config.toml
head_dim = 32
hidden_act = "swiglu"
norm_place = "pre"
norm_eps = 1e-05
init_std_o = 0.00962
init_std_up = 0.051
lr_head = 0.00759
max_grad_norm = 1.0
decay_fraction = 0.675
max_seq_len = 1024
Each number is 500 + 40 x the weight over its row's rms, rounded and kept within 0 to 999. Layers, rows and columns count from 0. Numbers have three digits each. The size before them is the row's rms in percent of the matrix's.

# layer 6 MLP down (transposed), 192x96, rms 0.0971, rows 111-159, columns 0-95
094:496491456442535462573484539470612539530481555517460523437528540485471498503489544541459508556564513504546430531451451493537498482464499561516482511455538446507438537539516505447521521428517466443542531405533486542485515559580549494508503512446507530447482496524501507561492562517485518572
097:517527515464488477483527505473522528489476462535492537490500485441520420517516501562473541435515441514572492564448553515483539491537518497497475573454531450476513507611533512397467525521572540468492543555537523581468445484502504487477530527554550520454565528505446404523506481544541466469
092:499502507550446524484497494523549469505514459433577497509539547453486517519443455559493495440522486490620457479489453501543455464423573524477455598528521482505488526469566525463472443480489439505506536524503467452498470499499564505552545568557521518427495511525560506430521512549502441487
092:482534483521500555490541514531485443522515476483492529542511487445413495463493487576553452555497503612499563523549514405540509529417472513490448487519525444566479530482471482562509480511496492482477468454506599525492515422475476571493442488469529466504520447441462553515468559529446518489
101:514547541482532536456482468521528477512505493550502525560521515481650500466554492537528523434434556512422586451488511473482538490502516409527507560506491449502544483466444452502438486482450481518477513483508526541496529477481497490410468520574519502515587490495511521486556566521529454462
095:534468506540502474578503596466504570543456545457532525514553460430536556499533516447474517606510532491541476483492465509570485514540487520526549506595519522529475539510472512547503504431501469500488538559477482557521499491564473494497483540519567523472466511564512523504485527476385483418
095:482500503491537488465563470494450487559522531455489481516565434559531480482530517523451501559536488521542451495409464449577453579603548507488499459482525515518504516438477502516549513489491501505474535453525464406535511563541492518526548507484545596528451460553555487527566464465512456510
103:442489471525501442520435463360536600489445468474533498478550493479497450532538531493532461505483488484501446441466558573508415546494483513521445461513421539489478469513518527522518547558451472556461477554560520464467484489437478502462509483510580477480522537480463496534519472457535521482
106:501524532534547506576498484552517509421540463526478459485530439542459472509508464529544451485473527510525459465441507526442501536417491544495544422525479480430536501485489515534497506501473513533477479440376525532472548545570425585515574486468502494546532501456514465528441468489480435535
094:479426539512473510456538497429549537641547423491462514489445482472526489543513504536479500500507520577448546561488487532547505506445502566521521582536446508479431498459490482519533516473461496475467445501532487535525481456502425498545485488425483536505479532427485450461547473518544510560
092:481538482522472440428480525506549455349496476486523504513494521544475531460580431501547458470498508480503535482484510498493509546388497529485488514492460430510510503555568516577464449548472501470522495503443428579493515528490447497477551515481450472526526507493499448533412498510447521488
101:557466542449539504507506560561504495568513533477494491454499452539541541441493469511461531538520514479512510490492553485461460453512484502515549509538560546471502563534501499457507462476455475455504480479513553478464475470394606506513437460499525576497505424468472476479492428434553591574
093:527551487480485465548554519539437466533477490495508427603530547558525535467434527508387484518529525522506499484482485454535484518463527476540514518512506444474509508494486495473601506418529511511470505534440505483463506513559505466531499521510483480470393502497620528482531513456507586553
111:521540538511569483576492489527550518560461527458486472503522546501544476548466473420571442540503545486488522520534509514438476514511477495496507524464456521498581509465506456493442523420529530546564478430450497459443492522518513434462492552489474461498438508506509403470550462448572575544
110:518490492495505414488507527512550537460480474533482552428516484529473471482514551450511469468528484524515529565519470494490466488538502519454512454440500470517543478576408587502547511488444543514485534523588512498502461535467452522392507514534534430488584458529545462489402437541499540488
093:502545529542471462536486508496493535570491524447510469572467541410544462493497533510531525464519431491478445479560504542533412582497449557500506441548448548572513488474516522527485462457472618506480510494559479465526518516533478496483435471519490481580448463462526541532509569513462480462
103:496525430517513556418518485518475507435571502536402456545507492522417457507479567545527488536480548508503532539530500491535502442495519521511539499538506534375481503506471503553468481536509448549474530514479521436490530530486513470464505451503447473545607471436534494447468532433555488524
097:432441463506520461416594501514495425458450423529496445496461475523515493438483453489569487544471416506487502528481457479468516550465516530490462524548442568491504536471468481557481474527518570534537509430506510465452532569526460525415528461573481458571475502526527514520511468490484495505
099:553517535503520522599465559479556549473494434460492483571484460441553510579491493519505496511500428510549549507497493514501519533547485499431493500511497444495540535510451558495550566558462558550538474481511466555499496552491517559565520460462405453514526507448548601444499503512513494477
088:530508542503508486490452499433457483495434556479537486469448541554411537454502446502450546497460580504466495488530533545544453531530438531551528508511521606557537543523521474490421488465462533477447432434494509532540491490484499459511458522550561585472457512539422473499453486491510511510
093:483465491473456497436535491461565528416483482584479509546456576486522502512445551467556487528496537485463391485528564533442503420437447526451512538527566514538500504514513476539505476458431444497530541469514502487466522428484543476509469475473495561557507507476521551490471494489598460511
115:534464464562502479488478470502472436534540502482495367493457507486450485483483485551410465432479456474462557557536461548556477486482535484538435534479516460527445473500504415569530460452476440578511490560547474460449507474486461527449517519526473553491459484501479495452529541519530541542
101:545470471536505512496495529516479452508515500530507496503490539450503467523524491511443441541525447508418458420462507516559559498510491481474516449482514471461553524466449559479496485516482514504539547531478465475546387523468495532415538555498558482513435582506521459522583440557593470430
100:543516477491486535551473497508464535466455479495416404428477492515473534533510529569539533550506472495465568501528520496482550538468476516408539465506414498440529437557476476573494525568509539465540521497543563494503496465563424508498517482482409554491470482520497457449491479453443463501
110:454525459488522548464627527467563479539417520485508523567465501514491506478509467521491502538500501462419465513489387462541491492473521512526507515505535520434477469483538533473463500525515517492377490575472455553529519536542492531518454489470533507510493489571423446494443533489427510460
100:411481531508507473399495519423521491493504431519592567505439505506516525479510514492501452446493392507506512480480534551538488526517449512547474481560524498481486545532538510452512542515507470468494521527472538527514556499548497581521534494493428608547505496481481463453447534493564436439
089:559594427465508518445513427484467513514446515469526505428546486525478481507489485502456467553445436581521568499566518503517511446521501449436444461487508445452462479443512507427488507538504449472493475617483470561531483491561489472531481526454514485511476459509469477447473573486462497522
096:508599477463532501542459509452464467501415466560506474446498466545495542504512439520510508504513612525504530547516508575471456446467492533495562563566444441567478457514460524516479459537460567550529481506442497505483455502521471455487485471533495547475541534396494537507529502493498571519
095:525560487554509545533516512540489488508463582458521575537508530579523504474521565389472465452376505565582511531528512561550515517491520479511498483487507477508491476470492512510468522477543481453472492488520447476489604475564422541466493488490514417472551545545532479517494518494460514506
085:506479482528493484460448464437493486443537481471561558521557460472453456456521510537449516552543471507483490515448442541510509472484481583529461558518491516532401471513488470415481495449493499402501424488458539521436437508517447426532436471490574494476539461477494569478473524510502543515
102:515433565516541488442454526446509468468496428461550561407491508388494495514544480486518500546492450471527513574511489538468552540465503462485492493498440553517480571556515485479448411519493490507547446554546469498486534567433459494538487510422535526533522482480504523551431489513498533479
105:509540494461399555422481551498417540553500539513558539474462449509547501456490454498506470473552499536509468473422559510479473511489512426520472480480526442484523533494467468484476454510521441499501505485538447456561471543520503469412497489559532541472477507508405491560519516432512406527
098:543483521489521483496471554469440508449516547498542524489552503550536417559514498450452469492475530581539492477524532466491483504532471531585522436493569445494486432523505410483451467495524469476441429490486520377516516487514504429510422529475505490543495561495535440525485541514434497479
101:437493514513554517467444495537542566435484487529576529502497513478475408492506518442563490484544474492519535482513494506499444478422526473596425550552562543479499595510489511522493480627496459475478452519466516508485469515522449502473456537484559492497553537505434450509471468503549525486
101:499568518537530521590553506437513570443500418520551499545500488453497481502456494484540470453467479488487501530514513453427482466516511505518584492535480529522483503563553529556455477521488432420498434514525431463464524466493469461499428473491493505495500479539440525580492592519576492446
094:488525489490531442443557505492365458560476499485398484453574520494519496476488452498555459468426541479449525496503503514450524505511471526480496507496504571439590497480447523480442483506535469484493489474453540548442462478461474514524515474430549522514476463510416414529544511487492481543
099:481533532564495566497530528521538533479479511510542453530470503467502489482523532566471483450514452502504494506480465393475478464517512515523469506505500559461542480501542550543537533595429442478461451472533569433468532447465518561442521441518475493580477542540463539443421566484560532531
101:517474458471503522484446434487541437427504520542465517532505506551485403475463454478537495484501492513517420469509579497493481518471527519530520552474426524534532547461436471537535482542484463546475516531544491515568545611589521516506443551553444481503544493426527524480469489432476497534
106:527455574481490496472498460495511556489448551493481468419485479479545456487580547431479511509514516460566510448502490533504549507459541577494486603455504503527535515474465598473579482484487541428494532462444525572421452508487504555501586523482541520511461455466473523503484487460532516507
092:458513468516440441507455512496469512321480527534564515439456512542449523495555502524581594494471552491499465469517519529491509533511505536506495498491515530546493545529497548542574478543514513490498552522510465538496482438506491473445556512531435492514516479482576556550439544497502529466
099:441480517445518544520520573491462493418468463491504539547452467487498413497471548466512525440525505496534517541567467467445456592458503512558480538491482407468529482567513495528527560561564560471542459497565538518496447477535418477467547506523519491504466550497481517506418488481463515523
106:521535565484522524470545473476493441605505512559532437484472539463529510459466483502469488488487499564509426526491497567529439525493503562490554511557516570492499457480610481492423515488464496491514506495462449471537508519480552502552437542459551483537471521481514456457553590548500506410
095:539511506518517469503433451469477520428528495439536454504440507467495442429514515504502533458566480471556439448597416453517495481510521528589440554499491503520490527487465543541503541493454485461559522463491526536523521532564488504470569584538505490521451498498528507487459549504596552458
102:442468432515495408581591529492471481457461538524569541538468503468524501535503472512524504471476522543486562416438535547435476506494490477483456499516493516543497561510543463581505578526502489554469461518524549502513517479471604587529514515501502475462516456537514509528578544464508485463
094:500515493499565480545459525511543489505523530551505432577484482470550487483483505417389579488482458471507456496490498482457465475562526520465477574487471438526523527500431443504571490405503461523477484522496478478505579531509512491465532409480546527481476511519572481510473488603458469515
098:457532483552530416471476479582525507528528496495509488482486425516527497572441552526516531530467487423491554485465476443581500449503549518464500511502535477488515554474429551500553421569447464540623524513592470438512470478532523514508507491511500529506466516520441498474494534517517513436
104:498468417483486535553478564506470495550482496460433473532562510493502548435454456513487489505502518483526513499515543441565501497422456497467479530451539553490475492460525500468463457531503434498453520586494548481540541549443433518445553472476493494530599458567539574464505516504452558563
108:482570515480506561468473540498532535463599474520439482523543526592486486504546426497479546518414490548500500489502505476384495531513562517472501528517482465478561542393510577549524477457526441508489494538486513560473528483543441518494505491473436531501469509525506487504407509488468522447
101:438525491421535492445497443441508459478480432496523532528514511494521516490494514440383500476519431457467520469465576569512456528496460507514450582579492515492519512521477529439572537499483507466528467508555517558467470494582437519524537529516527527480568485484477428476495570548528475474
# layer 6 MLP gate, 192x96, rms 0.103, rows 112-159, columns 0-95
091:542507535513538458463601478512542536484461445509538579468510536446512468552512485499486577452492429483606523569425532539471519513462498452529525504457581503502536494552521514397486506516556512484510499509529527513445449526490551518497518568513544497480559532515481454516509502598512513473
094:500504509529474566505435508518531485449485461407542486491458511459432503476480457559479531496511444440521492503497465497513476493479540500473560513545460468546509515488531586476479471444423483507511511541508397392467440529493550506542548545546465418604470504497516502498494544533508497433
092:522444494515540534527547577553494576503444541522446501512505518475506471540553446423521524473440478450477440551488520466471501459475513454548572549449450488498499491497487532485573464533526528497561480537511464430506514558491502416440499558438515431493564553519521418516492471476529490551
102:506453492542528457530493555474490533516538528468565499489449420398552487558458458468476555542516514450510472485570520502511506517488521471494509478494517467537564474485472541454561496427449508520457500491526498458462466521493598513480511527582554434523495457516501510502547554526546635498
094:526516435517528523541450484498570497526374528457547431423462440475505563526426515474484508534502484472498480518468475503476465509522426535469493513517546436590467468469523556449565510493441534526515468601538472477487496504501554525562476546458539460507520476545477561514504544524489481487
097:467548440470486493425493458482510527480592507490470508450486499548443542539459502406547493493494534457486537545435561502528515511444503523502484561561482396527589555553460535561513494546478538485472498541537577497491492512554527506548549540539451428519546485467470476509521529554491499499
108:536540446521515527486525457564484480465413535493540492447472446532490454566472445494556496456604451523470470522543469534461499495484487583521518526459535459527456567504512466460542475526423506503563520458442375493516506499499523548462488521572444464518483534489550448460497529484488520486
113:531492468495500488495506481516527473491568491472484479455521453561511463482454468469563504500482569459587516507443513470410511488464523551490465451578543509484534509481381563546532518512471463471558492463489459580445480492528485487510568522559474487500535439502422450462455540441527542445
093:544478453466528599647466467494553440538519530491466506489479508504470596480488477472464485462470473464462406485573443522488505462468489465479512526476492467485529463514492509495447527554510506472467487573485516468459461469514426456422447572530509545510523468530522460527483507524512434496
103:402550469544462465436509500504567510416456483470534469487496545510512506450513407521555457411539552471525526545474511493499505502429498556488440499516475442465553534526511532598469493567459521471528497485479425528486479502507493534493517508463435512513567492537489449531490498533406541503
109:468561476547496481451423436445546530441519489508568548517532548487427480472527519487612455452524518543475512475423511529520520499488494504469476483436456480462446446441507504563506499595562534530545502526475525470446543489506489480492521487517447538437470510506485473526495527566414503445
092:506508572510562487489473516437487561509507519476523479489519464510435452563509504487509551524448437504550499563472541500415526430487500526488476529440526529467473442538499525497386494506524484505534492435531426577516430420490430492449513455528534511519584481509471470549466485527558464491
116:526520527380531564453494463506589454483521481484548535505514530535472523481472483525479470512497518585549543547486555488471498505530497443472488502452457491490457495558547554498551491554469524512590477484515472512551477538463493473454532517611440493491486434504460508510438472549566415499
089:541466497510514416481489588519575525506473466526493524450512549513482450477509542431506419416550487542505534563518489489522469476523517501416535541467547435543519480540463570459522522500450546496506528553551510492496489511450526546422482540551533417473531465521539490485440423539529526486
087:537542508506477515584514458482469531586569487473493485514498544463508565461502573409439472524516502496452437469512458515555521490539525501511556514601422464502519482453508471478454517402436522486491493459540553468537545478501550524570466475496545504516463470527560521472531509426517465520
102:496528496545580474427510514522628493521493487495504416531509551496489528560485444451477511494486497479557423422568470505484519524508497500544471520483490536593487453525496534562526514469449507408482539459550446508503507484508493484500531493556575450514503500546436547592523524460497486504
092:509524526515499502489491418505549503528441570528521496457543447511476508619416445525491553450527571490549507527475531513469455501512443539433573528454566504526463516521469543486527531565459465501468500478516555517416503523477518472522469542482596462514529467567439471547493516468524494523
097:500484504524524500576421473512576597510519484455491536523567505508559494561498494520535515461516399486543533527451508480518517494503465523459488464509540473456488528537447547500518503500454549540536489503518528551521482577493459580563534459453461422495508497465569594446504466559562507484
091:430555473479481536456519463542492504512488453570583524537521496503467452454548393534506494497509505488482546504501504530503467502462489565468421503474587464502487481515501513447550489467472476480563516489538471514463492468476572537540544519496424460454525535640451445546483512534508548533
092:507476516439547524528501471456539487508496428497499519444519510542505533496422471517457536467551443459485601488500446500506520505511545488505557429493493474414449520506489516447445506505513530551509481567446463529530581565539449559516426501462504521486456409531436506494483468520456443431
107:477519424453564481468448501460454553432496439488417564514537525583461471442516508567588484490475535500509431494511611536540529470576493461485522468539497448516550547489479425509484506518505504490443513483458499516519499494411503476492555523541458496490546478473512497543468511480474454550
105:498532488460485475547461497442519495448486508472458549540507479520439524482563518511538505506536494439484526464468491435478486494548541521530454535468487527615478429518467470515511487549480495551553493555516485492502507489464439422528441649531471502498588535470497417498472560522495483447
096:532552453490541519585430482497467524514511459442419419418509465546549515527477501570521455491480481498509495474505492553484538524472460496409448461475449525438522497532418491570534500521478540445525513511486548476449506558563426498472503441544437497485495510516530432514472489463451463521
103:531498538518518512431502566572524474469451517527576493484501471470515445515457524595515436429515483486512453504459486491495504481488534470512516485460484516424469512466533446529525492524460473419554503534516459503503552516376480444404530515519526537469474419525497416474457468519466557487
103:553477474530534556542487581519535496498471484515508453441504480486602513541534498449472467475403499469499546487532464548496504534439481485516440484498522498442527489426493515410566496507523475424490530562432509498461547477558580503512452537446560505536478570446468464493486454497486544534
092:518521592487458506491460374457520427496534482522426483489509518518511550545448573493516472466462542486501417505447510533461525507500441504514490528517476480461490531583466479522523476595563506501469569537577552512527445492495444490513575505492467547499539513493506485489491491516444412497
098:514531479534533463464525557484524476412414471552495461548572551465468377522439420465555493444519504529473577558463496517523499505508489468521494492520571506515468528527513443507456468560441487454506494458459466409497533470501500523526520567500476529485477516536461527508440447465547511497
098:529576390553512500512498494596504523495471545483430542543477497521480393485482496434517481434490517534516464575506447490454506499499472546503495535537542436551501423432446530539469497540492465470451534507500503551470494461499468461459452522473494423510521528502486484547485584457474507449
091:458489512497563475555482552425544477446484540542556510593485457472549410479522509501456519525603509551521456494466540511413475524558481527517404496457523508509469491479484450477474474486501509540463432472469482481525471563523463546540558476498506434493516486449466583508480495555455490476
103:473436462481479518463474491491491572437465468493596525525486502597418473451522497539488505490514506577516428554560509471446456496475522507583575421566511513547549507561510520477522461501493477523546498484498525499448570454474485521531501537513470443539455558459518561460497534524542488524
096:504513418471483536426471433495492510491505515542511579478490492545565513483447465560528537504491514555562532535435527498447488528478487440484399553483563464482488516482458464471536510529504439435517512478497490505547436590521472445466536537481444517500487527497421482572526502488530402495
099:473502533511520522582596508560553510472467571422510473559522492446457556542507480504549498464469509564461449543434460526499463467453474448480467574502502497540504583427488592461515477516441528485524531498521509439472553493495501532533474484499518394504517517475485480488495463504504581514
102:502437426477514428473484529523495571511490492490601580530479580529488401562477469525549483492506477491454461538488566507507511488457543508569481506510485431496483539531467465489561505565477484460546498550512514455479462531460445495544443530476444412507457444510469488521509497527581487484
096:524549448525552563467478524559427493476577426522455485542521513484442497489549492452599451495501381513476478526536534456525528520526496486511515518513504516522490495531519416574517464530468505428455492534408432494472496427453522509491509554481454497524536532455519506512480472498445561506
096:527456538478554615557459494507542522530509521479550537512522452427477419416548562561430483474560500525473468532465460515492439514531529491516530525527505563465503439566594519492529525488522511529470526570507488497512516441519604479464512452476453487475515477550527505510489479488488456464
093:553546489535502497459492538483508482479502490562547445577521418448495508518521440517551529438533437494404473511522510556507460513547504521512425574483519549474548562503456480495491475476410568465524515497462488430541538545477451533427506500519433447522471442490493499479447493426490525493
116:555492435504503536514493460505472469489527495520483483536497508559509463545437448435555497513422432519507489506575514464483484511505486473498506490513527581619543464519417463490538467502403500473520503533532436508499545488514485456464462528590450453524542499498479531503484596433535435491
095:458471560482491435511505489423541457487417525491486466449560460515589578485507497484477505517463523496502538494493472528493519506507548510490492527477540502458470546537498563493516485483460577437492472544469489571407460493526438526572575494465443557490595498460466475496432516421496481493
099:474440476500494514498522529455506476508500486456491513605494435468434447461475507438457453436468494519503474473493560512439475485466424510461430490447494504486552473503513551500485528519477487418468516569601547563421493515509465489452562538488508414487547488487488475468460520485436430518
101:469439404550519476469496556525520496525507460495456533544487513498562444492511511493459554470571528479480458486474495505490494490561483486479508521520512574586479494504516455515530461480500424427571501468487494476438540542518578505538491533556472435454530499511488527513482622516478573405
101:474479448456539422526471479494523498419523518531531522496548515586498485473501429564578527506504525472516537486494511566470484477548510498497424507425526499472519483445425482497548523564513503511555517524555496511553503556426477483549519501563460544509552526497477451525435520488388515575
106:578430497531575481507477458449394493538488528477458502443512475436487461503575573520467530477581462512474495492488493571555509491587540399489527484576506597473479520493492476451502546491493523549544544523481459488474497558503558501546481493545464500457514471505564487497526512511501505494
107:473470479507542429414446500479551530439498530566581556549488493513472427503473494420439591480595523539535467507500496502480493486497530533424544431426516502547440555519477470501511496525442498542472459527460513504466488493466438477561529500498450508507556520495430476535472507493543515495
087:475516450505490497530584506403505471543451453449458528495442491437502490557487499486471510558549466493434457464437446510543486499525526486517531445445489469518481501520526550446525456465432524525469556543507477512456490507477533623500510486510542448478456452542567536455590543513486552510
112:471499495548586454468467497507475513474470540510518490458499471446524507557427444548473510498491497512577527475488466550489478495524491443494425482440560540492450506480464573418521524522418505492563498542595448485504528506504518463522490548566484432559549479482388509446486527532476482506
104:495528529529530529425505500494497502419485526514485493518511589491440509525446443438485417544503494516534550489483484499469534518530492469450521509487483533458434561590495442546548523538539547525482493494509482549471425543468483495478462555552427528474552490435525567496450544544462464401
116:542453436513578495476456488461459496468455479545481580546525536552478510512503487495520489501497412588458540465482548545504562484558518477450515520499566488505419537488430518490537483504511529544498501550522452539515572451471446495486512472590486407481474547468505457450460445548524470470
109:433521463527553549454515499553501437456483509500607568462505497489448425534556480454529490499509502529520534444440548516492521541449483469511517522518591501481522477472527582473599462534484510470466500505508448546489486505530559533474543526546544480517523515590451476493478571519549515568
# layer 6 MLP up, 192x96, rms 0.0979, rows 112-159, columns 0-95
093:500492536442455430465508539489488466454413500613486565499541536568440492477489469490517463508506554507412491523482493474497512497541502477500509510452432455532460514504511518463502441562505484533514505497542560564563429497505514476464519523469424585525538398510459492532458494511551515441
098:470490478417446511514508433544483510463555453519480548497511500581503472499499532487601441479502479541501458523529537521493514503424534483502481530428452477484533544442474483495589576505508593448513531497519485527520508514474488574442509437452463543547452511548543471448446495491519411500
084:535468496544478534510542509544559498475443485540506436518492493535544447555511480549519519479488544466502482595530486517507546511505556543558544516557519583478570473462572477458492486463563506544531508500424534439511590525473582502490504503486503464545426495506502574480516413445500546467
098:512419470503470452562549561479465544457556454486533474472520512499371502498467539455445530532559504514568434501518531485468473476468453527493429493528522502505472497484524483469555507484496481505537478470437493486468449553512514484576557527462436423557435470524477489588516434473488499535
096:481462519445469524510500427539506463495501449530580478512530509525398526516469528452566498494568420500493521522518521523545502543475465508432522574508474478535548534517563477534551538528525450416548488448472552410479511445443552491509448515482461503531537491502546474488497529606517506536
095:470475448460555556481518523465520537452531413451528583483548574581495501504437505438456450499489506513483533441541511491513489495432503473434515482521430436481553544456568542499533520511501556428474481502502513470522508462572504486457493475514477453553469470471468526420512491519586450485
104:529544461507499544533482478438512554489549501496426529543562429505474467522465532500484504525546455527541455413573504479508493522580497510475562425483480527522547468578435558459399492455494470597488489561538465415479479518492471496460508498476450488482517506494541488519510507507468554557
104:455520496527476470526421479538473545490481446535487510480486544473479539515501548545474467495472462520453540539514513510525528519496489509467493542523447445442448488502579496500483484575569508559436490527471536462433452521475465599440471493430437545468530552458576467529489458585457424531
094:436458490453554508511487490530477584529444524511527493519515475511582490491359575486473546506501510521503505503514509484459497490457453517429462420513557558549528449512462468420484517510494470549447461496400513499537517534498508583491532487467536479464483430510471514490535516519487517415
104:552442488456535497521474463473444456517496571536422506492508426475492531551496523491507552521487478489425521509470555519463502490519561440512506513544573539501433441442487545429497493517545393516461530520463526503450456539439520434517479521512555446457494447508481520524427490548524424479
101:417502456508458471493442554503465517468498500425584486514497536481472611452457468487551468518548544523435421446481513482543484511493528518496504546414504481550487450525582426608550475535526540524494465449496526510466529469466534503513545470511488524499524514534516482512541519521424544486
089:463499516513549440469520543462437482537574513481505414548510534465524505531513449494426548552489412536490486465468492490486505521477480479505455540499486527458474400551463470495491510453518552527409470510418449540498441504569512453477496491587568496480485502484620502515506522509523527507
112:551478509480564513501439515598482509508506548460463462543523454482477450565421553470481440550529486495511520559478442485458492513488465445531477544525483539480555444489437479510520560440486541541496529423488386484489486551527487425404548521547518480500460527517519443526522498484485525517
103:453497494465513450482530433503444537459463476563497551510506490542456493525457471511494519564466520464540495474450541529401553498522493444559425469438484562507499429539490463560549507517565419429513511514500516541448464494516465498504594500482465541459581505528489474533452533569505532486
093:484459481440506522527551495462526479478475472543479537427497538569463569490482492494459472526502582520506571505437476498475646462517574497467525551465515451474505516493494442492479499542529382512530467493469495466526525447480490537490475497446557541453543505578501477487472431520500538542
101:475484563531485432573475484489518493547466520514543584539517504480503490468518473493477521448430450522444437517507523496480499481479523523524542522390472406556485547426507511418487481453526573495514518455502520524543473491483510524554533558461541511418436543542446519534515431517465501448
097:439477572611546510544569544493490509499467495514513455554486499463520507522495519497462442522457447430469445442530568558501513460491567524571486560434476565521526464496512497481584469482460539476498510560481465489465561522499477508513400499509458475468499468524583491522527503516451553493
104:451533457442437471435558461544461469483464527581483540517445522483506451479453456530570488486493531491521447511573521507450478507423465513525447470483524541524546561470540474503504526499555465420583479450542490543481500490438489469468507561537470552519533469508425468578488523514481447453
086:505542516447555433443438539455453414470442559489536476499513509508475564486452404533493517566458585515525522453497498480539496538545503455521537529414478519495515444514528493467439519518465575497461515492538471432567483509523593524491491499472492552505517508494480505434490515563438481509
095:555547614486508572491457449476532537536477550437500471458552476524533497507473490548483500530460455503604496448462455477502508491548545492468516474373504504499544461511507510462547494469465542461554516525563467429516566506564431526545482525546510473515524558444521477530510538525501490516
111:493463485546463426507573466480471389536502430545546427529502533486427519424472472524501499509429539521500520497481570521552507518498464528507460476565461466474497506539486448507498545523532449593508478565499439434490461527418488503445478474541467555525497445497448482541519532471503504466
098:447559535515509452504481527578475467507480511562518552518506573437497487498506461525484418573507437428506368510550481496501515506478504509481531490455540582563538448453444487471500544475469523514500485597472477462558548543443541477495477500546537478474474561511549491501522506526509451473
105:432487443476536442474536548554486453410431536546508504551498532452481511527490499464487459524462518479490518500488492454500474482462490426553426466497554529472494480502517473466596524630522442455495501482522470526537466483520486482510540519438512499463525476571461544518465391557493469478
108:527562545525466470480514483495536496507459570528510470510489562560526483481557387502526555454495438504433516572468517512451441535410510520523510519500501448480489534417529570428475478487478516460502513486456491551462582536495515534484444489493519536511503521517389494480472473451447524445
098:519540541492482507548441452556436437550474519424448484477504470477470540447466496543432524530552554457444468454484478508488463479514597538475466568485445498513525481502450486548473500543447513515490484442643433495497521497474416476481512473573523507492514459456523515539482502515479470499
089:564478450503466496512596471519533525504455485520464525496496520493489428505517583495465513493552600475516425497615510467478468497520488432492492470557540450455553443494541524577481486449507535528488484504481603497578466464483517471513522560442503517462470518499443568510478537488505466527
100:435585470532517514541498472516472375527502490571479526409478497495521526518522449561446471527424512522528472434526446510473545511461512512501584497494490501531487481485430561496551479480533503455500508538509436560544529517519534530466427454562540502511520487464503482525538573434547465530
094:513471537529522493473490517440499478506534535492612535485502526499453541532493464465562461581463502528562546506483550521522498505542432481496507599463422500488559457562471467505486507566472478489545537559546496450526548563528451515472515546606445520490542519511493460480456512549460453549
086:452488511404463519454473450587461441507531464580490501480493534558439512486463485546465416537414432493501497566498520479528472478478468433557540492498494471529519488547489468547516499524527529491530473551604483573507498482489556443431571491473525532480511547465525439499513487500493505544
097:470530550437517430465528485501500407497549562495459564494486611489459466513477426481589504534517487537507484537521478481504533491553501491486490528419428505571486491507501494482541464468493548527584526495471486537555409515523536448526489524592465527474507496505496458521543507483547470426
099:508439521505516455411512443583502498522573533511413457461498523511530522544460492526519495476487562502572506518468573528479589480452527480446450564525523478462478536510555555523482503474520439414512473469496491467495477502511580417488495518469506488477517453531451459578451507438507458487
092:487444510517577511513462406509556489546567510443519514427517542531543618472440416512541506471486432459520429511477468529490518485511498476413536553505477546480510487520426518472549470470410520461490526511501471519521473510577477489480518527549494466493512496451504475495507581504561477503
103:466584595496499472457559513482476498459441487554495469487513542457384477481487458466487550542501425581544481523511482485421478515531478438479554506477542522543485468519509520514511515513481501599481523472486481474517452483475552484397546533533542550499566552512522529581501481531505495504
102:490520424595522550538499488501473490464504481580486442523549488442529467552571477494493506515539522523423484502490503501480510444509477519532522639484481496446453540538454480500496438524421571430475503511532536531483481518485483569482472550529478466510505550485569503522474578528551522557
100:511468538503572502567467525507617551521439487478592479621467472492476477468561519501448537508586502474469437517475474524461474521525489489541453560526486421569419564486526518530523499489497509525496484488502525517506523465552523487484504502500465418505474460548534552543490511457538472464
092:568495453486515558420494476611432556493442539520477513504495502545534601534445515414516497472528508475497480481451575482494525484527512491483434540513490543561490555488502420560515503524508467520458481539466517524525516458434426448475492482585454530497521558492553474524518502550472491493
107:397422561502518424476544554426514566487515483548539555440540548469522492472477507540465522516549434494500564495494505537474500487529527526451507471478469430446436527502518529458504518527537540569538526500449537456419457450513436492559504488463494502434440454460493457508489462515533523492
106:490534555529439513494470462543436515458538503543448468422498523531468428439489540465489482488446476464611590583515503502478497506446522529498542524445517523511544464535517513450552464530545495511536479484471532560487443420452532596519552494495531548488464440488478469466513492547460486497
094:469563513525513468501452462510513503506486497554489457376508542555561545535512484565550542546497491477463512518512456498571539501497576482519551529498501521476422505514484466522503484484520525572549500514413454457552549495509516502543418435533520576520413506519511530549545476530553564476
101:455568535496560490442538492526538513495519513529511457524516491474525538569424433499500472488513428509437422494483511435500485473493497490550507467470504506569457453528510534479419529460414482534489514498468494505477499468548526561444475519514471500561559513383437516428538483433512460559
102:504491528453514411461567488493529416486545580549515517511501531524529534487546452525545579534463514558518494535548445474500428505521532541495546471479501530494490381466514494481448515557477510503511455479510479452519590538476513510571489521547524552542475517421474455470525569525441537509
098:458511494544437588491567541521545483494533485542490539462589516578514572579482470513507492567461534484482555527499526464481481479521461498442527421494505519467524466495555479514510512516554490529424456551470486474572543474510568467517433429496500572489553507501508483521496429542429483521
104:519469514494439536500553480540505466508475513522515454549527382507503494530487583533487518488557517578495544515491479468502530554514554493551428507541537445429530574478577435515475521456470542527459497429490442499505546477509517598552531409480514475517543514561528465496472514461495522497
091:460519513527488508451566479465460539528565516461485569410513500537467507521466523551600455492420561457493546520540514560534532500529488501508521394516522508485528442470552509533424461538510526491544510520487497471467519496515503486531436556487490488536534525527472518525511476357541539540
096:502520473532470475550489457540516478523500448479523537470475494531557463502457509472551479443471518468475453528474545468491581541507579537605544530463545433455506591535439402523482495503520497512588457507496514507469476477458489515473497449405496512422510494477502527534478521503593546475
105:498528533446509560522472516519473456480506452530447497484510563477468486377475411501472497532448495461537486443470547496464490506503480481526471495510505432466553574542445465507489473554559453557436474536489448507536573539448443508470523481441475496507590458501505565491502553465440544477
111:530509522494507526498480494447524485487555508577474549551500544557543443482498458485538510477485492481572502396429509465444450471526574503468417496456465500485524553432497476534521455466506515498473474594493489435548518519470412464545445484490495557468491489495407526512470531477433448474
098:574553529382472471486495492449530496506440413549508549539499470500461512444471473528423511489494472468502503458455548498470440489572499490511448461465447439543495581500438464514461508538467482557479504521562457498505420488483417476497446534480488514496504432470540488515482487506499487408